Weights of a small GPT-style language model, trained from scratch on English Wikipedia: vocabulary 2818, attention and MLP in parallel.
Each number is 128 + 24 x the weight over its row's rms, rounded and kept within 0 to 255. Layers, rows and columns count from 0. The size above them is the row's rms in percent of the matrix's.

# layer 5 MLP down (transposed), 1536x384, rms 0.028, rows 514-549, columns 192-287
size [110  78  98 114 109 108 108  82  26  96  92 134 112 113  95  90 109  21  91 107  97  90 113 112 117  98 111 103  78  97  40  94  87  43 117 108]
[[ 88 185 122 143 165 139 124 136 103 128 135 137 107 157  97 135 106 117 134  96 113 141 126 118 117 123 165 120  98  84 130 106  85 131 125 160 130 130 169 105 110 107 115 136  87 142 124 129 145  91 132 109 128 123 140 126 151 103 111 134 124 127 152 114 150 124 140 128  77 118 139 150 136 123 179 134 164 147  98 100 139 116 111 163 134 141 136 139 131  85  94 118 144 147 146 150]
 [142 116 180 122 128 104  90 121  99 141 128 141 123 126 132 181 149 138 118 114 145  87 127 174 131 131 139 172 168 163 113 100 126 146 101 140 108 145 124 109  73 148 108 137 117 149 118 174 115  83 129 150 152 112 125  86 157  95  77  99 111 151 110 109 140 141 132 115 151 127 103 103 147 149 149 160 114 129 155 161 131 159 128 130 154 143 121 133 137 119  88 121 166  96 101 140]
 [174 138 146  75 130 148 123 135 139 143 111  95  96 158 108 142 129 143 126  88 111 126 165  80 112 133 110 155 102 135 101 183 104  97 147 115 133 111 134 157 120 133 108 149 130 136  90 143 122  71 112 104  98 115 123 118 121 108 149 130 132 162 142 121 132 148 153 135 149 131 155 143  99 119 119  92 117 141 160 194 156 134 131 172 121 113 100 116 105 155 163 156 119 186 192 137]
 [168 119 126 111 116 138 135 146 102 113  94 138 125 138 109 151 116 106 105 156 134 155 124 121  74 108 150 121 151 138 119 112 139 152 166 156 134 139  72 158 134 103 151 133 122 157 156 140 150 152 107 115 132  64 120  76 133 151 129 159 103 123 160 126 123 138 123 104 167 144 131 160 163 131  99 118 141 141 132 163 127 152 149 167  54 146 136 122 105 143 147 159 178 108 128 144]
 [125 138 174 113 120 129 130  90 121 117 104 135 133 139 146 145 156 143 129 116 166 126 136 133 142 120 171 133  98 155 112 135  66 114 109 148 104 143  97 170 109 140 138 151 116 179  95  87 148 117 111 123 184 123 178 151 138 109 147 129 113 137 123 161 146 122 108 151 153 143 167 125 167 124 103 129 148  97 121 110 153 130 135 145 167 157 150 167  90 147 110 127 105 135 153 110]
 [162 118 116 153 122 101 107 146 155  83  96  94 155  81 171 103 147 111 132 137 115 157 109 135 143 147 128 162 130 134 146 134 170  97  95 105 153 126 104 154 128 139 102 151 175 138 124 160  94 137  84 129 139 173  94 111 160 139 130 145 109 107  81 108 106 136 142 101 136 131 110 168 100 100 118 135 144 152 152 121 110 181 117  84 150 180 140 139 149  98  88  98  74  98 171  89]
 [125 134 139 108 133 153  90 113 122 144 171 123 110 159  77 175 166 172 122 153 106 125 117 126 125 170 119 137 126  65 127 115 158  96 104 116 160 115 102 125 139 172 101 173 155 106 110 148 148 112 101 129 130 128 127 178 113 135 163 125 118  83 124 182 158 115 114 123  70 139 121 123 112 146 109 102 127 184 145 153 110 160  99 130 147 128 103 132  75 147 154 118 146 155 149  91]
 [160  85 123 147  86 121 139 113 135 126 156 131 166  84 119  97 124 156 131 114 111 118 117  85 117 130 125 124 142 159 100 129 147 134 153 147 129 127 100 105 152 148  78 143 139 128 121 135  98 119 111 141 140 133 122 167 170  88 103 158 114 107 128 142 149 113 145 135 104 111 103 113 125 149 130 117 128 119 115 143 169 157 111 126 145 104 152 132 161 154 113 109 118 134 100 126]
 [130 145 115 132 129 138  75 142 141 167 126  95  62 112 162 112 149 128 127 138 149 144 117 131 127 114 102 101 105 136 121 142  80 130 162 181 150  97 129 132 151 135 156 146  77 129  82 123 141  96 154  90 133 129 148 109 140 137 133 132 125 103 137 116 160 140 129 120 148 113 166  91 154 139 112 103  89 112 145 138  93 130 101 115 146 127 100 130 128 111 126  89 141 121  84 133]
 [103 126 123 102  89 131 167 153 131  63 107 169 106 137 174 110 101 112 125 149 116 161 130  92 124 149 121 166 101 134  92  87 145 114 108 156 141 105 139 143 124 140 116 122 138 103 146 102 146 130  82 159 139 147  98 121 127 126 118  70 108  81 164 102 128 110  92 126 128 142 126 152 185 150  84 168 109 141  96 125 133 128 161 162 113 140 166 107 111 149 166 151 146 106 115 130]
 [176 135 126 179 113 125  96  99 128 105 127  91 153 158 141 126 146  90 126 106 107 120 120  97 121 142 139 129 177 147 152 131 145 154 109  61  92 132 135 157 163 160  89 121 140 118 133 138 138 103 142 138 138 141 126 132 133 124 143 157 123 134 121  95 161 132 206 151 114  97 144 115 129 122 108 160 139 146 152 147 102  83 138 117 107 141 122 119 136 125 143 136 114 129 168 129]
 [132 132 125 129  97 122 151 152 158 141  88 147 112 137 140  98 200 110 110 140 137 143 116 135 124 122 136 107 160  86 125 150 172 126  94  92 125 158 112 134 106 110 135 130 126 129 121 129 127 122 181  96 103 117 140 128 134 138 170 153 117 126 112 146 142 170 125 136 151 118 160 141 100 122 133 143 145 115 144 103 100  83  93 162 104  98 147 138 104 147 169 111 115 144 156 161]
 [106  92 144 128 100 139 136 122 127  96 143 130 124 137 112 118 127 138 152  86  99 141 135  55 145  82 108 139 141 156 170  93 117 108 122 126 114 108 190 108 113 127 138 112 102 144  96 140 100 137 110 134 121 120  96 137 148 151 118 130 136 121 136  78 120 122 147 126 119 145  67 105 123 147 112 147 112 110  84 159 139 134 153 149  95 138 138 120 127 131 141 113 128 115 125 167]
 [142  91  96 137 113 130 108  88 113 145 131 160 131 157 123  97 136 143  86 144 122 128 116 118 125 106 121 111 161 117 118 121 118 118 160 178 103 138 146 115 109 150 140 121 102 143 151 149  97 143  97 129 144 137 125 147 134 201 150 138 170 110 115 110 124 163 110 118 136 114 117 132 108 126 142 122 121 143 102  97 147 125 119 126 109 156 126 139 146 144 116 142 155 131 106 147]
 [125 123 150 116  74 117 135 106 127 139 128 104 161 125  73 147 154  84 166  97 111 143 142 104  81 128 119 105 141 152 150 101 124 163 132 118 122 153 124 124  75 120 121 128 126  97 154 150 132 126 107 132 139 105 124 103 120 160 134  90 124 149  68 104 140 136 140 109 128 146  65 120 129 164 135  92 152 108 120 128 136 138 104 103 150 126 119 134 130 106 130 140 135 117 145 123]
 [110  84 103 165 112 116 141 124 140 116 104 128 112  94 128  79 111 115 127 119 162 106 147 152 108 114 117 135 121 117  96 146 121 127 150 124 165 113 134 110 147 112 160 169 110  84 126 132 147  98 131  94 141 147  96 147 111 142 128 125 118 187 152  90 141 110 138 113 138 131 129 128 110 131 131 138 128 166 152 133 205 110 107 121  73 141 130  69  99 113 131 133 136 153 148 177]
 [157 128 122 114  99 145 133 123 107  77 117 135  95 121 100 153 121 151 169 164 136 174 126 190 160 116 134 108 128 134 153 113 136 171  82 161 132 147 120 179 147 136 126  97 123 114 159 129 152 116 167  83 152 155 111 151 138 139 111 113 147  99  89 150 127 151 124 105 113 105 115 118 108 107 118 115 117 154 166 117 129 113 127 118 126  97 160 129 124 105 102 155 129 131 136 135]
 [187 102 134  98 110 149 105  93 131 171  99 100 126 112 147 151 104 130 167 121 179 142 130 119 121 126 128  99  77 128  96  98 153  83 193 127 153 120 103 127 108 102 128 166 140 124 127 105 187 115 115 131 128  97  95 135 149 152 117 132 141 124 117 125 129 140 111  91 139 128 134 109 137 182 116 162 134 139 181 125 144 125 134  79 135 138  99 111 109 135 113 102 155 121 106  95]
 [218 112 130 164  87 132  56 130 101 104 142 144 124 135  88 131 165 140 132 101 136 135  90 121 138 144 156 124 109 149 141  90 127 158 104  72  96 105 104  95 106 144 124 143 151 149 137  99 119 130 105 115 142 165 116 136 185  75 155 131 136  92 136 106 156  94 156 167 134 142 117 120 142 122 109  95 133  98 122  93 133 128 117 157 143 130  86 132 145 134  98 130  78 125  98 128]
 [144 168 112 130 149 101  93 154 145 149 102 138 123 111  93 107 150 107 153  92 165 153 119 105 129 163 119 151 145 142 172 139 132 157 109  97 101 153 143 140 137  87 111 128 112 118 116 176 150 161 135 139 101  61 145 141 102  68 124  74 122 117 123 122 138 117 164 145 130 159 151  84 121  96  95 133 118  93 107  98 151 115 114 138 123  92 101 107 141 129 116 115 115  99 111  56]
 [ 96 126 136 127 162 141 165 161 136 125 138 143  99 100 123 137 148 110 106 152 149 112 184 149  66 115 152 120 171 170 171 140 107 143 144 137 112 170 135 118 133 113 127 121 104 110 113 174 151 113 159 122 109 152 133 145 130  96 129 101  98 169 131 139 116 147 110  87 163 178 103 114 160 114 129  89 158 103 122  98 125 126 115 155 131 108 155 160 125  91 130 122 174 158 126 100]
 [132 150  83 130 120 122 119 110 112 148 152 114 146 108 132 117 136 140 136 136 154 159 148 141 174 145 153 129  85 124 113 143 117 143 139 158 187 129 108 131  91 152 124 102  87 153 146 118  76 115 122 166 104 137 161  87 100 125 133 136  84  84  52 116 133 148 126 167  91 162  92 112  97 161 115 120 146 131 106 142 122 148 111 168 100 120 100 104 116 139 131 115 139 140 113 186]
 [126 170  82 119  75 105  99 108 170  90 126 156 118 137  96 120 134 100 140 129 114 127 154 112  98 108 176  83 122 146 151 129 114 153 148 134 151 115 110  81 125 121 134 142 132 133 129 111 110 156 140 130 141 133 106 159 122 136 110 119 147 128 119 114 125 148 124 144  95 127 114 128 145  61 144  71 173 150 111 146 153 116 134 112 145 124 141 143 136 148 136 137 142 147 127 102]
 [103 127 149 135 151  93 132 101 115  85 157 126 108 164 114 138 130 148 122  94 123 151 120 157 118 125 106 142 187 155 119 109 155 126 112  78 173 174 145 128 102 135 121 157 150 164 147 132 164 100 159  71 125 113  99 175  97 111 148 133 136 107 128 138 150 115 145  99 129 102 127 144 126 114 157 167 186 117 128  87 123 105 128 135 149 123 182 124 127 108 113 118  96 148 155 151]
 [122 103 119  99 129  94  94 143 136 151 111 130 141 138 109 116 136 106 112 119 132 177  99 118 145  80 134 150  80 119 121 120 132 125 119 132 160 111 129 124 131 108 128 138 180 112  61 163 100 123 134 144 103 122 119 140 150 109 118  89 129 167 144 188 141  74 144 150 123 137 143 133 164 132 126 161  98 106 159 109 115 147 117 126 108 130 156 154  69 155 161 114  90 127 100 110]
 [153 107 109 126 173  99 122 124 104 127 113 116 142 132 147 148 112  91 111 146 172 119 103 121 110 127 119 113 123 101 118 130  97 146 118  95 156 111  53 122  92 125  91 100 135 147 135 119 107 135 127 175 124 138 129 152 116 112 151 111 137 108 153 134 154  97 147 171 122 158 126 114 135 165 135  88 152 145 140  90 132 119 136 126 110 103  99 164  90 126 161 169 161 157 126 132]
 [100 135 148  75 123 135 107  91 166 120 152 165 127 115 124 105 180 168 141 130 137 136 160 121 114 117 141 125 119 156 141  96 165 138 125 158 136 159 157 164 164 152 169 119 151 145 125 123  93 154 120 133  67 122 161 127  91 115  99 147 116 174  87 120 119 124  98 135 146 137 138 124  98 127 128 115 117 116 128 137 144 123  91 127 127  87 135 101 131 156 170 154 113 149 159 104]
 [115 130 153 111  99  93 144 145 103  99 134 156 134 113 143 121 155 122 105 114 128 164  62  97 112 156 161 147 134 130 114 115 100 139 109 133 144 150 140 149 134 160 129 119 148 138 110 145 165 130 120 152 156  95 107 115 127 153 139 126 114 171 118 128 121 153 110 116 149 175 153 116 139 174  88 114  78  95 126 154 141 127 129 138 114  95 166 125 156 127 128 147 142 124 110 103]
 [150  97 166  88  87 113 144 113 159 142 100 154 135 137  99 151  94 109  76 124 126 123 132 137 110 143 117 104 127 142 147  90 121 143 128 175 145  97 151 104  54 129 149  99 170 116 167 135 167 103  69 146 152  84 112 128 102 101  98 123 123 146 137 131 150 121 179 101 129  95 175 113 140 137 125 131 151 117 127 145 118 131  89 136 139  95 107 125 100 104 139 159 137 137 136 156]
 [111 142 121 102  99 115 158 135 124 120 126 134 127 158 125 130 136 157 120 128 102 131  87 120  78 160 117 105 143 153 101  84 166  88 148 112 147 143 116 120 148  87 137 195 160  79 116 125 106 153 145 136  85 118 111 136 105  76 178 132 148 179 125  88 108  97 123 127 139 132 129 114 164 143 189 144 152 114  82 119  97 123 121 159 141 131 132 133 140 106 155 127 155 119 146  97]
 [ 97 114 113 118  97 157 112 122 138 146 120  65 134 127 128 171 139  76 155 131 124 141 126 157 116  77  87 117 113  89 158 130 143 151 118 134 132  89 155 106 134  97  87 193 129 179 145 131 126 140 111 126 132 106  95 111  93 124 117 165 150 122 144 122 138 130 101 110 134 106 136  90 154  83  98 137 140 140 134 151 127  92 103  72 136  97 134 138 134 132  76  64 127 142 125 161]
 [139 119 129 138 169 148 143 102 145 120  75 128  96 112 151 125 122 161 131 141 115 129 112 118 133 101 149 144 144 146  95  99 127 131 129 101 109 147 105  90 162 141 131 109 159 121 126 105 146 133 122 129 111 131 123 156 119 133 143 117 140 164  74 149  94 107 127 108 133  85 130 112 179 155 127 124 117 129 107  70 123  91 124 113 102 128 165 150 151 135  90 106 102 139 128 143]
 [118 131 174 131 118 135 159 146 131 128 119 143 132 100 127 132 135 118 136 117 142 127 148  87 130 131 142 128 142 131  67 130 112 137 150 128 142 106 112 141 156 130 172 157 137 177 135 146 125 124 183 160  63 133 142 110  92 107 151 107 128 145  95 123 126 175 121 106 172 119 135 176 193  90 144 118 118 104  89 161 103 143 129 181 109 168 130 147  90 126 116  82 142 134 131 124]
 [192  99 101 107 145 159 119 104 151 176 119 123 102  84 175  87 142 110 130 149 147 136 141  82  86 150 116 112 146 156 110 109 130 129 125 147 147 109  96 108 136 142 127 160  67  93 138 149 117 131 149  79 137 134  83 132 170 119  89 129 150 112 104 165 134 158 134  98 136 111 141 155 121 186 140 123 145 126 153 123 123 115 138 122 146 100 108 140 149  88 152  80 153 123  97 142]
 [114 144 145 152 114 133 125  88 144 114 131 129 115 148 146 100 154 128 127 102  81 133  93 128  95 123  78 115 109 126 118 151 120 161 122 128 151 101 135 155  90 122 134 130  77 102 141 112 110 142 125 139 179 117 102 117 104 106 171 141 119 132 107 105 174 104 135 101 124 100  94 131 121 113 105 146 145 111 120 127 109  99 119 149 146 128 135 134 160 136  65 123 103 112 131 107]
 [155 163 114  98 111 127 148 135 182 120 124 132 122 200 175 154 108 115 123 138 152 115  90 136 137 145 107 157 131 119 156 107 170 154 153 122 149 117 140 165  83 143 135  97  83 118 112 100 173 177  98 171 119 129 135 154 132 129 136 127 134 129 115 155 138 118 112 156 146 124 165 102 131 151 142 107 105 116 132 122  90 112 157 122 155 115 124 123 120  90 124 163  98 139 152 129]]
# layer 5 MLP up, 1536x384, rms 0.054, rows 515-550, columns 192-287
size [ 85  98 111 106 110 110  85  28  95  98 135 120 111  96  95 112  23  96 106  98  96 113 110 110 101 105 106  86 102  42  98  87  44 112 109  96]
[[132 121 125 125 141 132 163 149 165 110  91 118 153 157 125 107 126 123 140 111 129 157 133 111 133 118  75  80 120 136 143 125 118  76 105  81  89 146  90 143 142 139 138 134 161 117 132 134 115 117  91 122 115 151 123 105 145 188 115 111 142 162 145 104 145 114 148 140 103 132 152 166 112 131 139 102 109 158 153 105 100 130 115 132  94 155 185 120 133 134 138 126 127 117 176 105]
 [116 140 138 142 162 100 159 117 132 125 162 117 145 135 129 137 178 116 112 111 134 137 124 150 131 115 118 113 110 166 150 103 118 117 144 136 129 127 122 137  89 157 146 104 143 149 160  96 104 122 142 139 156  99 123 152 122 135  89 120  89 104 140 156 141 161  77 168 130 123 115 141 168 131 100 119 135 146 137 135 105  76 122 142 139 119  89 126 139 152 119 149 110 117 134 111]
 [151 103 131 132 154 143 119 146 159 174 125 195 122 149 150 162 106 138  97 148 153 124 118 107 156 108 106 123 107 142  99 119 145 127 145 143  96 170 102 108  76 173 140  98 124 111 121 138  83 172 157 136 157 142 162 120 113 134  99 135 106 147 173 163 122 138 132 117  99 112 125 143 153  87 147  83 168 149 169 105  57 155 136 140  95 148 129 109  90 124 142 115  81 151 115 140]
 [160 141 156 139 140 137  67 143 158  78 108 139 155  99 134 155 109 140 121 135 182 147 149 109 102 159 147 147 109 163 118  87 146 110 124 119 126 125 126 136 133  93  92 122 117 167 114 162 103 128  90 150 118 166 170 118 143  96 119 151 100 139 149 151 103 108 140 152 158  98 108 150 107 137 130 122 138 122  77 125 175 124 168 132 130 115 154 138 133 137 124 111 135 116 143 125]
 [ 80 117 128  84 123 126 115 109 121 118 128 105 131 112 132 139 114 131 109 117 127 122 130 137 107 108 124  81 151 120 149 117  63 103 194 156  99 147 160  97 146 136 158 129 106 114 119 129 139 120 160 132 127 113 108  94 104 111 113 126 121 146 110 126 151 110 131 158 176 126  92  94  85 137  90  99 128 171  84 131 156 107 166 167  96  94 114 114 114 135 168 117 128 160 148 122]
 [ 69 117 180 132 132 113  98 160 128 138 139 148 123 142 128 114 158 125 116 167 174 122 161 151 120 142 159 156  94 163 138 115 117 135 157 112 124 118 137 176 150 151 132 111 136 145  66 168 109  93 178 150 115 137 166 154  97 124 133 100 141 114 110 145 119 147 103 162 122 116  66 141 128 157 148  96 118 111 154 144 137 101 103 140 140 103 101 116 187 151 143  98 138 141  89 173]
 [133 144 161 113 171 130 148 175 103 137 109 147 140 148 116 132  93 113 115 167 112 123 166 169 145  74 147 112 135 144 144 127 124 176 121 125 114 132 103 148 122 127 129 120 117  98 143 159 118 156 157 103 119 171 132 118 130 127 153 168 139 113 161 102 126 126 133 153 150 154  91  94 100 132 110 114 138 137 117 124 128 154 122 107 111 159 142 114 110  94 142 146 153 135 157 105]
 [131 134 141 129 127 124 183 117 119 120 125 151 191 136 127 137 124  98 113 114 121 115 131 106 123 136 139 121 152 139 100  94 159 148 118  84  98 134 177 139 102 110  65 114 128 134 171 119 106 182 119 140 127 101 124 112 105 143 148 116 118 154 129 153 110  95 165 112  95 143 104 134 102 141 138 147 142 162 107 123 164 144 167 139 145 138 149 118 152 161 122 152 122 116 174 126]
 [108 129 155 137 151 123 150 104 189 162 109 113 141 120 151 136 112 126 118 110 127 148 155  95 156 195 131  84 174  85 142 117 168 133 141 103 141 143  95  89 121  84 142  78 155  99  79  92 131  92 171 125 165 147 137 127 104 118 119 147 121 113 138 178 179 114 112 159 106 123 149 103  79 111 191 124 156 111 148 161 125 156 122 129 118 123  81  99 128 119 138 129 109 128 125 114]
 [176 149 107 131 168 144 124 129 132 112 167 133 104 122 124 114 131 126  89 137 135 125 133 175  74 120 116 106 132 110 159  93 177 130 114 115 180 110 139 136 130 127 126 127 138  87 147 121 147 101 124  90  86  68  76 148 132  83 137  93 152 118 118 110 169 162 151 129 161  98 117 131 114 105 138 139 160 126  97 104 127 164 102 117 147  99 102 115 153 104 145 113  88 138 100 129]
 [118 146 119 108 153 132 213 103  96 101 117 110 141 117 120 141 104 136 142 184 147 146 144 136 138 159 149 127 163 153 164 122 113 131 105 126 169 156 144 132 162 103 137 103 170 124 133 126 186 133 178 109 159  68 139 130 104 124 132 109 132 189 161 179 141 140 112 112 136 140 121 132 117 140 131 119 104 169 167 132 154 117 143 143 130 136 107 140 138 107 129 148  90 143  82 103]
 [126 101  91 180 151 141 163 115  72 125 150 126 146 124 136 162  92 150 136 104  84 142 160 175 114 162 148 142 147 137  99 127  65 157 131 135 130 111 147 151 168 127 154 123 106 116  92 150 134 103 116 146 143 124 122 114 120 151 136 170 127 136 129 163 123 140 133 194 141 171 130 122 126 116 136 153 145 179 137 152 100  83 104 140 145 119 124 101 122 136  84 121 113 164 179 112]
 [130 111 105 143 155 137 140 171 111  87 109 115 118 125 159 113 113 115 103 128 111 119 161  91 128 171 148 117 138 174 104 154 112 175 130 103 111 107 145 129 193 129 158 163 140 104 161 163  94 131 136 132 120 130 145 116 106 111 122 157 120 129 127 157 121 116 110 110 123 178 163 138 108 135 137 100 113 163 121 141 132 151 115 127 138 140 151 107  97 155  63 127 142 107 119 158]
 [114 124  90 129 195 154 107 168 114 163 127 145 151 147 131 135  80 159 140 139 129 183 146 100 138 121 139 133 177 131 114 184 139 137 140 121  73 126  96 145 150 140 188 117 123 144 161  96 144 115 124 139  90 111 127 145 108 143  77 171 116 123 203  97 149 116 105 129 130 122 168 112 143 104 126 119 134 135 118 110 155 117 131 131  95 138 125 115 102 120 146 131  87 131 145 161]
 [127 106 164  88 160 104 181  98 108  82 123 139 137 148 149 108 182 138 106  90 155 151 121 184 126 115 172 125 115 131 126  99 132 137 113  99 127 110 105 165 103 114 160  97 147 141 140 120  97 133 127 144 141  94 117 153  94 158 163 117 108 135 182 162  96 164 102  92 132 174 148 176 161 126 136 137 111 138 151 137  88 124 140 136 166 116 100  76 146 119 105 156 117 131 148 103]
 [146 138  81 111 146 150 133 117 137  71 114  75 133 150 137 163 116 107 130 147 160 151 109 123 109 156 138  97  83 121 162 179 149  89 161 116 102 174 149  67 114 129 189 113 128  94 137 158  79 137 105 184 109 121 146 120 100 148 150 130 151 120 153 171 117 132  95 182 127 133 118 130 156 132 104 161 137 118 124 130 140 152 120 150 129 136  99 135  93 137 146  89 142 156 116 159]
 [111 142  98 144 129  97 167 165 130  97 164 141 116 123 116  82 138 124  94 141  91 118 132 132 127 145 131 155 191 137 154 166 112 161  59 121 114 138 156 117 161 145 106 118 115 111 114 149  80 166 148 128 134 158 152 119 114 106 143  93 121 114 141 132 117 111 143 135 116 133 118 143 106  78 141 107 113 122  63 141 123 122 122 176 109 134 143 143 151  99 134 159 110 122 139 142]
 [ 48 148 105  74 178 137 166 140 145 145 150 102 126 114 164 152 132 124 159 168 130 145 153 143 135 141 107 131 134  98  95 147 104 106 132 132 134 172 148 124 163 153 151 101 120 110 140 127 149 174 199 119 137 106 101 111  94 167 153 130 149 103 101 178 109 138 151 152 136  89 153 138 145 165 134 145 121  94  83 124 122 160 165  96  96 105 145 126  93 133 104 166 144 149 157 151]
 [130 160 212  93 123 112 119 130 153 144 139 145 139 139 134 115 118 139 108 116 121 100 125 106 106 150 125 118 127  84 105 134 108 183 111 141 102  89 166 128 130 125 128 119 144 123 118 126 145 144 150 130 156  97 131 111 120 168 158 127 162 123 150 148  86 117 146 114 134 121 145 139 143 100 140 131 137 141 121 125 111 123 114 136 118 123 119 123 122 161 103 113 127 132  91 150]
 [123  96  90 113 141 147  81 159 167 149 161 133 135 125 112 115 147 124 101 137 142 157 119 116 153 144  78 120 117 128 103 132 132 123 144 145 149 145 147 150  99 134 135 132 121 142 172 139 161 166 156 124 110 178 138 129 109 137 170 137 134 111 135 119 113  94 113 130  95 166 117 123 139 158 110 136 112 135 158 121 122 118 131  57  97 124 155 137 128 172 103 133 131 124 133  89]
 [103 140 122 167 154 125 102 143 139 152 121 126 137 133 141  93 186 156 145  94 117 141 118 187  95 147 124 103 146 128 137 134 134 111 129 123 152 135 131 134 161 145  69 181 115  93 160  88 153 123  99 130  98 115 103 147 102  94 108 125 134 118 138 166 127 147 108  79 126 158 141 152  95 127 106  84 149 131 117 109 164  85 147 130 118 118 103 139  98 109 118  90 137 119 147 153]
 [135 103 137 101 121 150 112 151 113 118 119 144 123 129 145 126 161 126 135 113 141 118 101 118 111 158 110 114 116 147  97 160 150 113 117 151 134 158 126 131 118 149 171  60 120 124 125 112 109 128  99 131 139  88 139 105 149 135 116 165 105 117 115 172 123 126 160 135 154 131 160 109 161 135 148 160 145  87  97 132 141 107  98 149 122 116  97 106  94  81 122 120 102 154 138 146]
 [140  99 168 164 127 144 111 116 105  72 121 132 137 113 160 109 141 147 122 132 107 115 130 152 144  92 163 116 115 135 120 103 123 135 117 137 122 117 106 120 126 127 152 123 152  98 134  99 108 145 151 104 115  93 110 122 131 171 115 130 207 115 123 160 146 110  78 126 171 124 103  96 158 143 142 137 122 130 141 175 144 114 149  96 167 104  83 157 178 109 105 139 103  98 116 141]
 [118 104  89 127 115 133 161 104 105 128 134 137 125 148 136 143  86 163 125 146  83 132  99 104  95 125 173 157 129 140  98 117 136 144 154  87 113  68  99 168 114 163 161 146  99 117 172 104 179 140 124 159 169 134 110 101 132 137 125 123 165 118 119 135 125 135 141 178 114 146 140 140 133 118 120  77 144 161  81 176  76 139  83 121 126 125 132 102 154 148 103 153 124 137 112 155]
 [138 133 113 126 138  90 105 146 108 113 105 100 160 140 104  94 110 148  85 140 134 108 128 105 106 148 118 140 132  67 161 118 128 151 109 121 131  86 124 115 113 138 143 115 121 127 174 145 140 107 110 178 105 146 124 145 122 139 105 142 125  74 116 126 136 185 150 154 126 110 129 130 128 123 130  99 161 116 138 127 155 122 146 108 154 100 135 189 123 158 105  96 171 133 158 106]
 [161 101 130 150 159 127 128 161  82 117 112 142 132 145 130 128 133 102 117 130 122 136  99 105 105 111 130 175 141 128 123 186 150  90  77 132  92 113 120  89  96 111 152  91 134 134  97 118 169 116 121 123 124 105 152 129 137 126 119 116 136 135 121 144 110 160 145 100 123  77 158 150 121 118  88 113 119 145 143 119 122 119 115 113 152  94 129 114  95 146 130 120 110 130 123 128]
 [ 95 151 131 158 116 194 141 132 165 166 119 124 127 148 150 122 105 164 104 133 171 149 128 164 141  90 151 134 120 140 149  94 138 101 134 163 124 155 115 103 162 129 113 129 131 118 163 110 158 140 117  98  71 109 144 112 114  88 109 143 131 133 174 129 127 113 143 119 115  89  78 120 139 106 150 128 138 115 158 117 103 125 160 110 139 140 119 139 123 123 123 124 106  67 122 111]
 [108  96  93 173 146 163 148 153  85 125 137 129 147  99 114 158 115 130 202  93 110 161 128 104 138 130 186 105 131  82 137 115  76 132 102  96 130 139  87  84 178 115  85 118 126 158 110 123 103 125 169  95 134 120 143 137 159 119 121 137 159 108 131 119 127 127 126  95 130 145 123 154  97 131 129  77  94 123 108 143 112 107 129 133 188 135 116 178 103 146 133  90  86 120 147 175]
 [112 150 131 137 149 142 160 132 132 120 114 138 150 120 114 140  89 113 151 117 176 174 118 136 175 132 140 129  78 130 130 167 100 144 113 144  96 148 147 109  95 144 142 130 126 170 137 146 115  91 114 102 166 160 159 132 132 136 107 131 139  51 159 157 107 102 113 126 141 126 110 118 101  96 120  95 136 141 191 168 137 154 156 127 149 111 132  77 151 142  94 127  97 163 136 141]
 [169 139 116 128 176 138 130 140 122 131 137 176  85 165 132  97 154 162 135 131 121  74 139  88 155 180 138 145 150 140 100 150 103 137 136 113 121 151 109 118 109 148 183  97 146 112 121 151 133 137 166 141 111 166 115 125 152 122 119 103 101 134  73 124 101 114 167 127 121 139 108 153  78 143 143 121  94 123 130 113 173 127 131 136 115 122 128  96 103 137 154 170 135 119 140 104]
 [ 79 131 119 125 145 116 133 176 101 168 126  94 124 120 111 135 124  82 113 113 121 146 138 125 118 152 112  87 110 119 169 181 127 138 115 169 157 111 137 178 108 131 135 139 113 152 138 133 105 138 143 144 176 108 158 139 141 112  82 153  76  87 156 143 145 111 124 147 182 167 140 137 137 132 128 111 146 135 181 149 137 114 138 114 152 114 131  87 112 110 155 120 164 109 118 140]
 [124 134  94 118 116 140 131 125 146 120 148 114  92 145  84 125 109 141 112 118 157  92 137 139 144  93 100 141 146 128 162 126 195 134 119 144 116 168 154 142 113 123 132  99 122 111 146 121 124  97 131  86 159 147 103 137 152 117 145 156  90 109 117 119 152 117 167 115 110 110 102 147 110 124 111 152 119 110 141 135 108 133 111 118 157 114 120 174 148 165 122 156 137 108 146 105]
 [ 81 166 143 105 123 142 142 131 128  96 116 139 145 162 111 167 127 148 134 111 101 117 104 168 145 103 139 116 139 113 136 142 101 131 149 123  97 122 168 125 118 131  93 107 142 149 119 101 120 118  88 124 102 116 173 161  88 136 148 123  95 136 131 112 152 102 105 158 121 154 111  74 156  65 105 126  99 133  98 150 126 118 122 145 132 160 132 117  92 147  88 160 125 141 162 116]
 [135 156  85 147  82 100 123 154 170 123 127  98 107 134  84  85 104  86 127 121 106 150 115 133 173 144  99 119 176 141 143 171 138 115 118 110 114 106 144 120 130 110 156 133 108 131 140 143 130 144 113 140 109 143 123 154 143 101 153  97 106 107 168 136 105 116 154 162 161 113 141  91  92 151 139  94 125 109 124 111 115 166 104 127 109 187 160 105 137 158 141 160 130 144 134 106]
 [116 174 125 130 134 152 153 101 124  78 132 118 126 139  98 132 108 124 150 117 122 116 152 128 127 111 107  96 129 101 114 158 119  92 139 135  87 159 152 124 180 168 133 133 164 142 105 173 129  93 112 105 151 146 125 104 117  82 137 133 129 134 106 132 114 134 135  99 142 133  97 133 158  94 126 134 149 144 118 125 110 100 116 145 114  87  91 153 127 129 112  73 154  85 108 105]
 [113  80 126 118 127 121 140  89 135 106 130 124 164 100 117 145 111 142 108 105 133 101 121 126  65 133 161  74 138  98 176  77 125 149 113  88 139 112 143 126 126 174 129 132 145 152 138 157 156 118 109 175 129 136 128 119 129  99 115 145 102 125 116  76 167 144  84 128 123 112 133 132 154 116 136 145  98 141 152 120 126 131 114  90 136 174 128 121 149 135 131 127 144 131 111 103]]